config.yaml
num_hidden_layers: 8
hidden_size: 224
num_attention_heads: 4
num_key_value_heads: 2
head_dim: 64
intermediate_size: 896
vocab_size: 4096
hidden_act: "squared_relu"
norm: "rmsnorm"
norm_place: "pre"
norm_eps: 1e-05
positions: "rope"
rope_theta: 500000.0
rope_fraction: 1.0
qk_norm: false
attn_scale: 0.125
bias: "qkv"
tie_word_embeddings: false
parallel_block: false
init: "trunc"
init_std_qkv: 0.0326
init_std_o: 0.0
init_std_up: 0.0326
init_std_down: 0.0
optimizer: "adamw"
learning_rate: 0.0015
beta1: 0.9
beta2: 0.95
weight_decay: 0.067
lr_head: 0.00492
max_grad_norm: 0.5
warmup_steps: 400
schedule: "wsd"
decay_fraction: 0.419
decay_shape: "linear"
final_lr_fraction: 0.0
batch_tokens: [16384, 32768, 49152]
max_seq_len: 512
doc_mask: true
z_loss: 0.0001
train_tokens: 215400000
max_steps: 7197
dataset: "wikipedia_en"
Each number is 128 + 24 x the weight over its row's rms, rounded and kept within 0 to 255. Layers, rows and columns count from 0. Numbers have three digits each. The size before them is the row's rms in percent of the matrix's.

# layer 4 MLP down (transposed), 896x224, rms 0.101, rows 634-662, columns 112-223
105:160129102119139104107115097120087138147117123109113103156109170154102079098101108098146172156168167122155088139105144109158170152120105173144109129160110134109126149094127148124119152122144148128126120146177157175122131107130147114129118152126119112158181106106107094123130107126129160138092138093126130096157110126153167132127106127141
107:131105106139164154120104172122140171114110140115136076136091157146131162149139158151104133140174104158104120147146127126126125160108125164112121136156131143165107113138109108211148144112126107090141114111138094124140130156136090134135122103072104114102106104141133134144095113164138148117094099110149141182131095161111108157135146127132
105:109101115109124068121137138127122083089128143145106123097125134126144117132133141156109084117066116147096126136130111092149163194125120111141158129107134139086120142139161101121122124152126129114149124103142091143150106129140090130135127126130117112145119117108123127153114104123095137128128146125136123149117090191128122132126098125127
085:103114108146126128113122136124110114127099134151091120156083161101122163121161155166131142083165119132142105116153136172110101135146094108140133141131116103132135096135138126140181111123111135110119155111097157154120101130117122136124164149125103149114113136104162132082092142089152090112115107106104176058134121128131134136135090163133
104:140143139111153117135116114156146128124119131082139104162139136172164121145120103089112126164154127140137128107176123142166105123104120102116132146091139136129120119117134195130116152134073144149117154098084136173135129126131165091101103136124090129175177167102147093152133115107120150151139080131096126081125170106122139104114147132159
100:099143088125120164094155182132145117102158166121154153123104164147119166149157098153097150102107095142115146166111096149166169111093206070137124126128122140140124164109098099138144136093153113140130098145128127115126166130177103142181108098146137146171124073134119147117127093156134140138137163134166145139112108142126123168132096133126
098:123161110127121127157118110115174123117118122102102130143141126158111134083160074168121146080125118119125140158150100136133125133164151131083162102132104129139152163125126104074129121118113162148126138121114122152103112114167154156093112133173103145121103174093142121151101152122130140092151142092144104124132136130099162175148127164108
102:107127097118148147136155128133159154139143164136137065120088122155070173102155132087117128065144129089173145134135100128112140128125105155138117083124093113134127122100122134141152115161147159100121107140153106136142103079115126148125111136094140135123133129111141140158150128143102132149162163099128122141118092142111134111146125162105
092:165119101123154125167144116112129166158130118121110122142096097096140129141137160084096138171075166113094157098166121149073123128084131115101143094134131136105116132112081160125161100147136128148156123134155159133168108111128106121115115115180102105117138154112154103178106133111152153119149126148207138121122116130119087115112140100128
099:097149116105130144140091132119129109135121102129117123161092103093136114100148181116118132156132106124117094128108170075122143145107136135114150097099137165112142112126113182092102105142112154121102116139154115146110118111079130139116128116138084134099151123167154163094108144132129116162117113136128172161167173110138118087115147124139
106:147120103110143116120144111105133106134127115147105125124129118137139105122120137131114111139000126119146122146139129110118134127075151123179085116111130128113133109127145117149126155143120152133143152119129119127102133108097175143159139151094174114155152126125103122126129137138114143134108129121131130114122118107117143094120123254098
098:136128144168127113103123122098133131097096075125132142086120130192105137100100122124111134181121094099142102127146109127132119071092151148086081145129120153063120115134137122058162138114133129148116114145138151143134134106112120119134110161123099140160147144174158127140092099096112135131184127121100094159118112119083142179120134136125
089:142118119127149205113119117149106181132166116147144151101100148111088178117131097138110153105138129101110086129124132125110136177123139133138125094144127119106119137091143149124117169074124128131110147124143119127144094103135096118086162110153118133109130166107114107151141139096171129137091104103148174142113108116135166141097082141131
102:150100115120145087118147107077087111136082146175096122097111131096133131121125096104121100103143125122095160129150139117127126122111157141069105116139108135149192153127119073106164091129070181123153128108139139142158151119154130148174143114144124134193133083134098109105129084165104084104108110127158145124096119119126144117079121132139
090:104157106118106144110126140160130118135157083136115107107074094145124106117114152167153107100081129116149150152139117136150153138123110130154129125095144159099144133139088141084098123141115119110108141106152104145119129136164152121129115154106131109140144146145137154104168128118099118137113135113115128097110083091120076103135134109142
100:141124117102165132129108159154129141128158096109132153102108094082156131137117143133130133112079130138136127143092117154106128128115126103116104145164087119140152153137139183146133111130108090106176117090092194141090116128132163154125163110187118152087100085166154146119134162122131119084132119150110099158124138120062141101142084113149
097:141083149130151142136140126123157105137115152117173120094097104114093144085175068123157113118068103144122144119128086156142141086135102112095099143142116083140107129126112156121135087123093121111111130117119106144141076092137121103117154159175126106160114147140143135107138119130099112131142124080123135121164099093109125124118140144115
095:075115107175132094146150159140127132151113119125161159121164147102158123128172195157155098136126128134106099189097102167133142134136117121111150171164071127124081157113123109141125123169144107135131123121112138112109188102127148125108152110106111114102149106139135120121120140104136111155100152138148089122120120137102122108126146153136
093:158099145138101127138131130120157182148185095109142125132087151146080114139093122107134137155182131096097141111157136119148162137129101100094144114125108163139148118103129091088098125170116094107103129114139187139175126106132162122154114120147137127138129151132153116145101163096135135112180157114132146170126123101147150155141108174097
114:103121138124155104111101138113130106134088126127127154114159149120106137148113104146109109125144137134154144133093089145118099058109133156114158201112121128105072110151093099153108107111108118179151098127115156179112136146151135089143135104109104128120132182125131103178096136080145117135174103131119158094120178160170151123086157149118
113:158137100141136105143125098127127100131094155177145079141130134101117117134159140147075095066132105135109135104128133130192105114128172113115129125145123129101132147161135096161123128115084119133116130117093108124121127133090122096091090104118109118104124154154154137132135156123131106114111131117142143106155136135149135147135121156094
105:145120113148130142101168127119118154123133120166108124114150125132091193108125101148152155116087102120117142081133100123141084118118166152120073120086140102149143130141083132138128087144146102135113154116148122138120073134137126155110149160177161120121123113131171153119086137105158151126141102157092143105122108119140142152139146155136
094:170085067100126143107158116136139156136131113110085101136159158090143137105145104118176139144118138157121135101122130100107090124128147163108151115160140108142132115091098132151144126115149150102162119120082106116123118103100164160147062107169079122169086100146122121147106121088143116104117092098123126160141148144145151132112123159117
077:081122126114132104092105122139157087141173118115171150111162135148142155157128095175125180179116156124091081120095122065130130138108128127162152095118171110131121162135110123147124130127096131122159127134160130156118158144122166088120166136118169144120157147149121129129162145145143118151134172108126124157090119144123112116170175195118
107:155130115103105122162132111154092106148106120126176133148113095133135130131153130135127106149148136117098131117131125133123147107134124122104151161150086110111118079138112115082097123172132144123131131146166141107073145142143122147142160135155122133140140134103135097103148077095095143122143180136135130128075125133139130126099206169096
087:112113175153134094121132114144146119139130114109113133161164133132107146122096139115151102117112136133076125100103077142117070129141067170125177125085121125133125169139100118130143127135098132105072152169085164205128144126164161079122124128122129168149117173139127114146143103125151118149139145126143157091111124135168125164142117098105
094:135125184143105124116123186150122118151140130147145158115138168106068120115121095143175108106132144147124145161130144113129112172104119136127108100113147126127125152138174082114160163102094105140115147125134124123131124135171124133166176120123139125132145120124126137132128109118131133128119109107163117145126161124114138162115136164154
100:143163097101122123152110126116130124117121133098079102116109156115139126075142128122114101131075088154141142080124151151144138099139161131133157161111102154097122100111141110110093118113120126130130148134163128159094106135162110131132113129116140140151129131130138120122157165081128093104121097128094150092112135128130069154119150109166
092:138137087137138169138141132136121134109097130113121152107146143140113134129128124118083155119009133089142111114164146144124146119057110147148142126136146125122129134126137123142136139123110140111141132096143139124107134134121150157162160104139127140140117155077135125111133124127140135136119117130131182139126157113117176123120129219138
# layer 4 MLP up, 896x224, rms 0.107, rows 635-663, columns 112-223
117:135099142114104124152127142143140128133118142179146151124124126138120113118134160153106162156115103106110159182142159119122098151148134106111123175111143118128125156127135153139123156160147097152133137112127114135068124137111138123098140148128137097119110106164163116088172151122108140139099155102146162140097122117137130056164144100163
103:105126124122135074158159083120140119125125180145096171120172117068134105152139128118128086096120117126085103128109132106150135137131179136169167118141128150157134086149110129129127172112089136126115116118076120114112087104172110169153133104126098117152116139132152128158143094109161107114061142158093102136101136155134161125164104107141
084:125126112075083102131109118107145116146125127126167126076154060124174100142090150091130108156169167117105118138116126111135142125126137135158171130119136114120146096097108106095110121137138101112104099153144128106103115171129129111112117148152151125131150126138116149139181119092122131148131179167163138162110119118132135105128131124104
104:111165154138102146128108149133116101145111137149150133100112116132088080129150136105160170081095165101112115163116136098139145106157170110118150159107184190104114098138112099138135157101119133159128084121136087125109160139117136123138123095127134070086158144169142123102110141086119103184143126178179105107136119188085113110084169133143
102:108119156083133145141105095110083162130090127131104136149142100105124096160135185129113092170168150107119115123130145131131095088143096171098144137117115143110087124135160118163106123144087125140130147098113104118123103174080154098136162157105155120079155143117114115115093163083142139117102073172098122112157144131171124083154149141157
099:138169138131126132092084099149148158163126130136128110131159162112149118109110160164082142134144090140115161132134112088085124138126133120150108147095124094134139162113085135145119116152159141124134115147099157162076140086123145102125096085104172108182143120146097122140143120128156124132138161108128087110104128104159116126126140114119
103:134106150109115148088148141148126149119144095136149206122149129105137133124097143121142129119134145128089121127188131150105069160125122111091129143088147127132115114151149133122155099124079121120120125100159111106161121102142131182163141095094181104133124124141098094106107117150114134127081110116144167158065153152130118124141139113159
090:127116126121057099087140137119123100104116147171090132121119120133134107120100113157131129076123132124110143139088131139160119113134126165146147136083150145105128130151135135134104163116070127163107136114084111101130124138134139125131166074117126107155149088167121159133164130122144119131085135130115128114144151143182146136135114127161
094:155167106109109124078122105142130171107136122166172080126139142134139114146137098129117127160162127085113137163154136120107123118123093133162109121132163106127173172114140110152105143101100154144089137128134137165075115129162180127123111088113159150190136150124120149145099075114149117092120132119145159121078140157121156136136138100095
128:171121126143143125136116102107179136158119109137104128123139101139175104103109110145126118130127100095125119156109121074152104111139177115169116136111102164135168113146195124159125141136153164131135134155116129114123139113103184145132115132091151122163163101110120148077111128176115146106091141101149114142074140130109138070116107138102
099:153125147132103139063151103144140118125135112142131184155129115128094089139140149137140158131184159105134152130155146137177120160130174136108090139143081118147107120136130176126135112132115119163141147128120143144148140119087134113129125146145158089149095156128097134107139134185140103160081109119136102132128158138131144140133116111108
084:097160139073132175179112166125118119135121178127086113098171083142141134169112132120097150122147140134116151159177120130131114142125140133120113120155155158158136105126147093136105169110124166153130067097079112118118125110070147120118113131139107106121119089158106123078133129091114148167112118129124091123102130147087137121095164109101
105:097060153135129165128093148097119097072120160142133153146145142097153136139109135096169162077141157136143110129097128136169106065127148146159112119142137110134134102141160122177148140110143131169111092095134136147128161166110147128119111150105147139111116118133120145109172163108170145144100122133145139106116153136165164123188132114164
086:195160137149130138152123177114100061145102132162122148100137116149105063155106174141144160118118116112114171147125134143143171115167147095095107128159124110132104112090176081108086122063116139145096112144121109150150149084111110141111127120138114131106145124139113099134098085106143088144114104185113156090112140142126131116146122109115
097:121125119115125132090148110117153164115111129150122122124120162122120133148098113141146133126186149112112122120163159111122116091132162160154102090127167154110119108102095144091118099112144129127104111174122091118117115145096117166091145138134180125165138121108121137177117054093121109150066114145131135092103097130160110152124149105142
096:116131117148154129120107100119116127114134138137126150157143098114195099123107121157105131134124144104127136167121141089087096117121158141166154153120160148134118154129114132118091138114092141161125073132136134116124139076129157138112146133116166121186144165135144170144155048114134146110120156088117120146110124151120113109100156112121
100:088166124121104114118132090114134185172121126117128148164156124117159174147123105120121106131115146108125116154112185150152072118135144143140120136109173157126178115141130124131142138088095165147150169166147108132141113143160119139116125096151112156125141091106160111106127070151132144103122120148163183118109116128146132131181124127125
088:147102137142134127155128134122106094156123110141126159094106111077150063115121185127122133107158126133114123144138128163148149116123130155137142162140137189135132110112132153131127156096133151132165092101111128125117122115123200106159146117068155135117137134081126104099120124142145110140129125108135150127135171156143082103100135117133
117:121192119097144113135146163125134148112127164143102155144125122131136157128096112096164145112169129119124126123144129155119130148138134111126136148104138156130119093102165169138124115130147133115129188094109110137117151095112145140137152183123156120126128119116097104129089148125109110130117118134114091153156138173120114149131140055098
118:135132120106094158115147141108112115151130123124072155149125121144119121147127113170142191125134138141148080152122159097107119117140132168132114150142171083084119126121121116124157180098127158134109116090121101106093151109158129120141168077079151120135125110171119099141126094155192064156106150103119136097124134143150096109106118140172
105:123113125146143127150149123098153098110117115147111144123138123132112079104107117085114133107131134113144143126116123124127172093146162120114104121173096178124096097169121129137124124137129153107165130144081109104129161129126147125154132131129078078078132126147097123094122164144178128112132145190124113131112115159121136100112127104141
093:150169141149160122120126188097109078137126180136114117116106130113118110141151147114089153171128106119129133160086111112149123145136159142145099114171137119181103126131167152147177133084099133139148086082121077126112133147104118104134139162089130067085084110130131159047127123148149116117112115129117095103117108136149090110101139096150
075:159115130147154152124092126104163137146110164168159184144175128115150166133137168120107157113125097142117150130112145131097108115121097121166078177072139167132109130096135151127119114102121159150131149092134109111095127130078119127153158129098144143131148121118168139102109150156137161132145160085142175163111130144080119131119139095120
107:151126127162122112117134102120153132099142079124166097081150156104174126130130137128123085103116101152136135098159098086118145136154105115118131169125116117136148142093088121179157177114134158125127160132114085153126107156129130156152111070121111134152144123130154159114140133180118134103091112134137125109111153146160129122139120120120
087:146150122111124169140110088138124161130073144129107125113125129106121113134171100141124160135174143105150145111184155155138104136126116109107074113144116159155126130151128130087164111114137140154149081091160091095146111136150124194176108130159114134108128062172138127037124127112118088125083130112077137084166107153068105099118133122136
097:173129117132113126156138069092159140152093142110093161128086092143170106132136122088115099086140140087141190123149141097047127102121170108140114187156083149147136129162123094148143113137115149128127121134107135109136153124160130138159090129132143129123117140152146160103092144145179127167099079140156143086152140128097127131118117098141
098:144115163129137122099124116116119151147135123150115136135186156096129146134105175105116125163127110125105125154126147128114101142106141069129128112113144153118166089097105108146105095134144092107144116102107144164074087096095111097147138112130124138136126129125108145170071083163138142142112119101171137113115149143145104121124149118080
098:148105125115117148131120073102150167175149135148132147085132121089162139110080155153101088141139132133137143173101164124125110083152146101174064118136106115159174125122119106129137111134110158127157127124055146126093119109092139144115118135085176126150184122131137148101101155165105125171125116135147154122106130125134137099130137126109
114:140124149119126122154124127094114108124141144158136134112163108098132114178148148081124127127188133114137166129127138098173133135126090093177119142108141101139133140126145100137155152163159152155136124131121145118134119139067149121134092148082167128179111112116141174117166168137116089159119121131071161131113116127130168143162128118144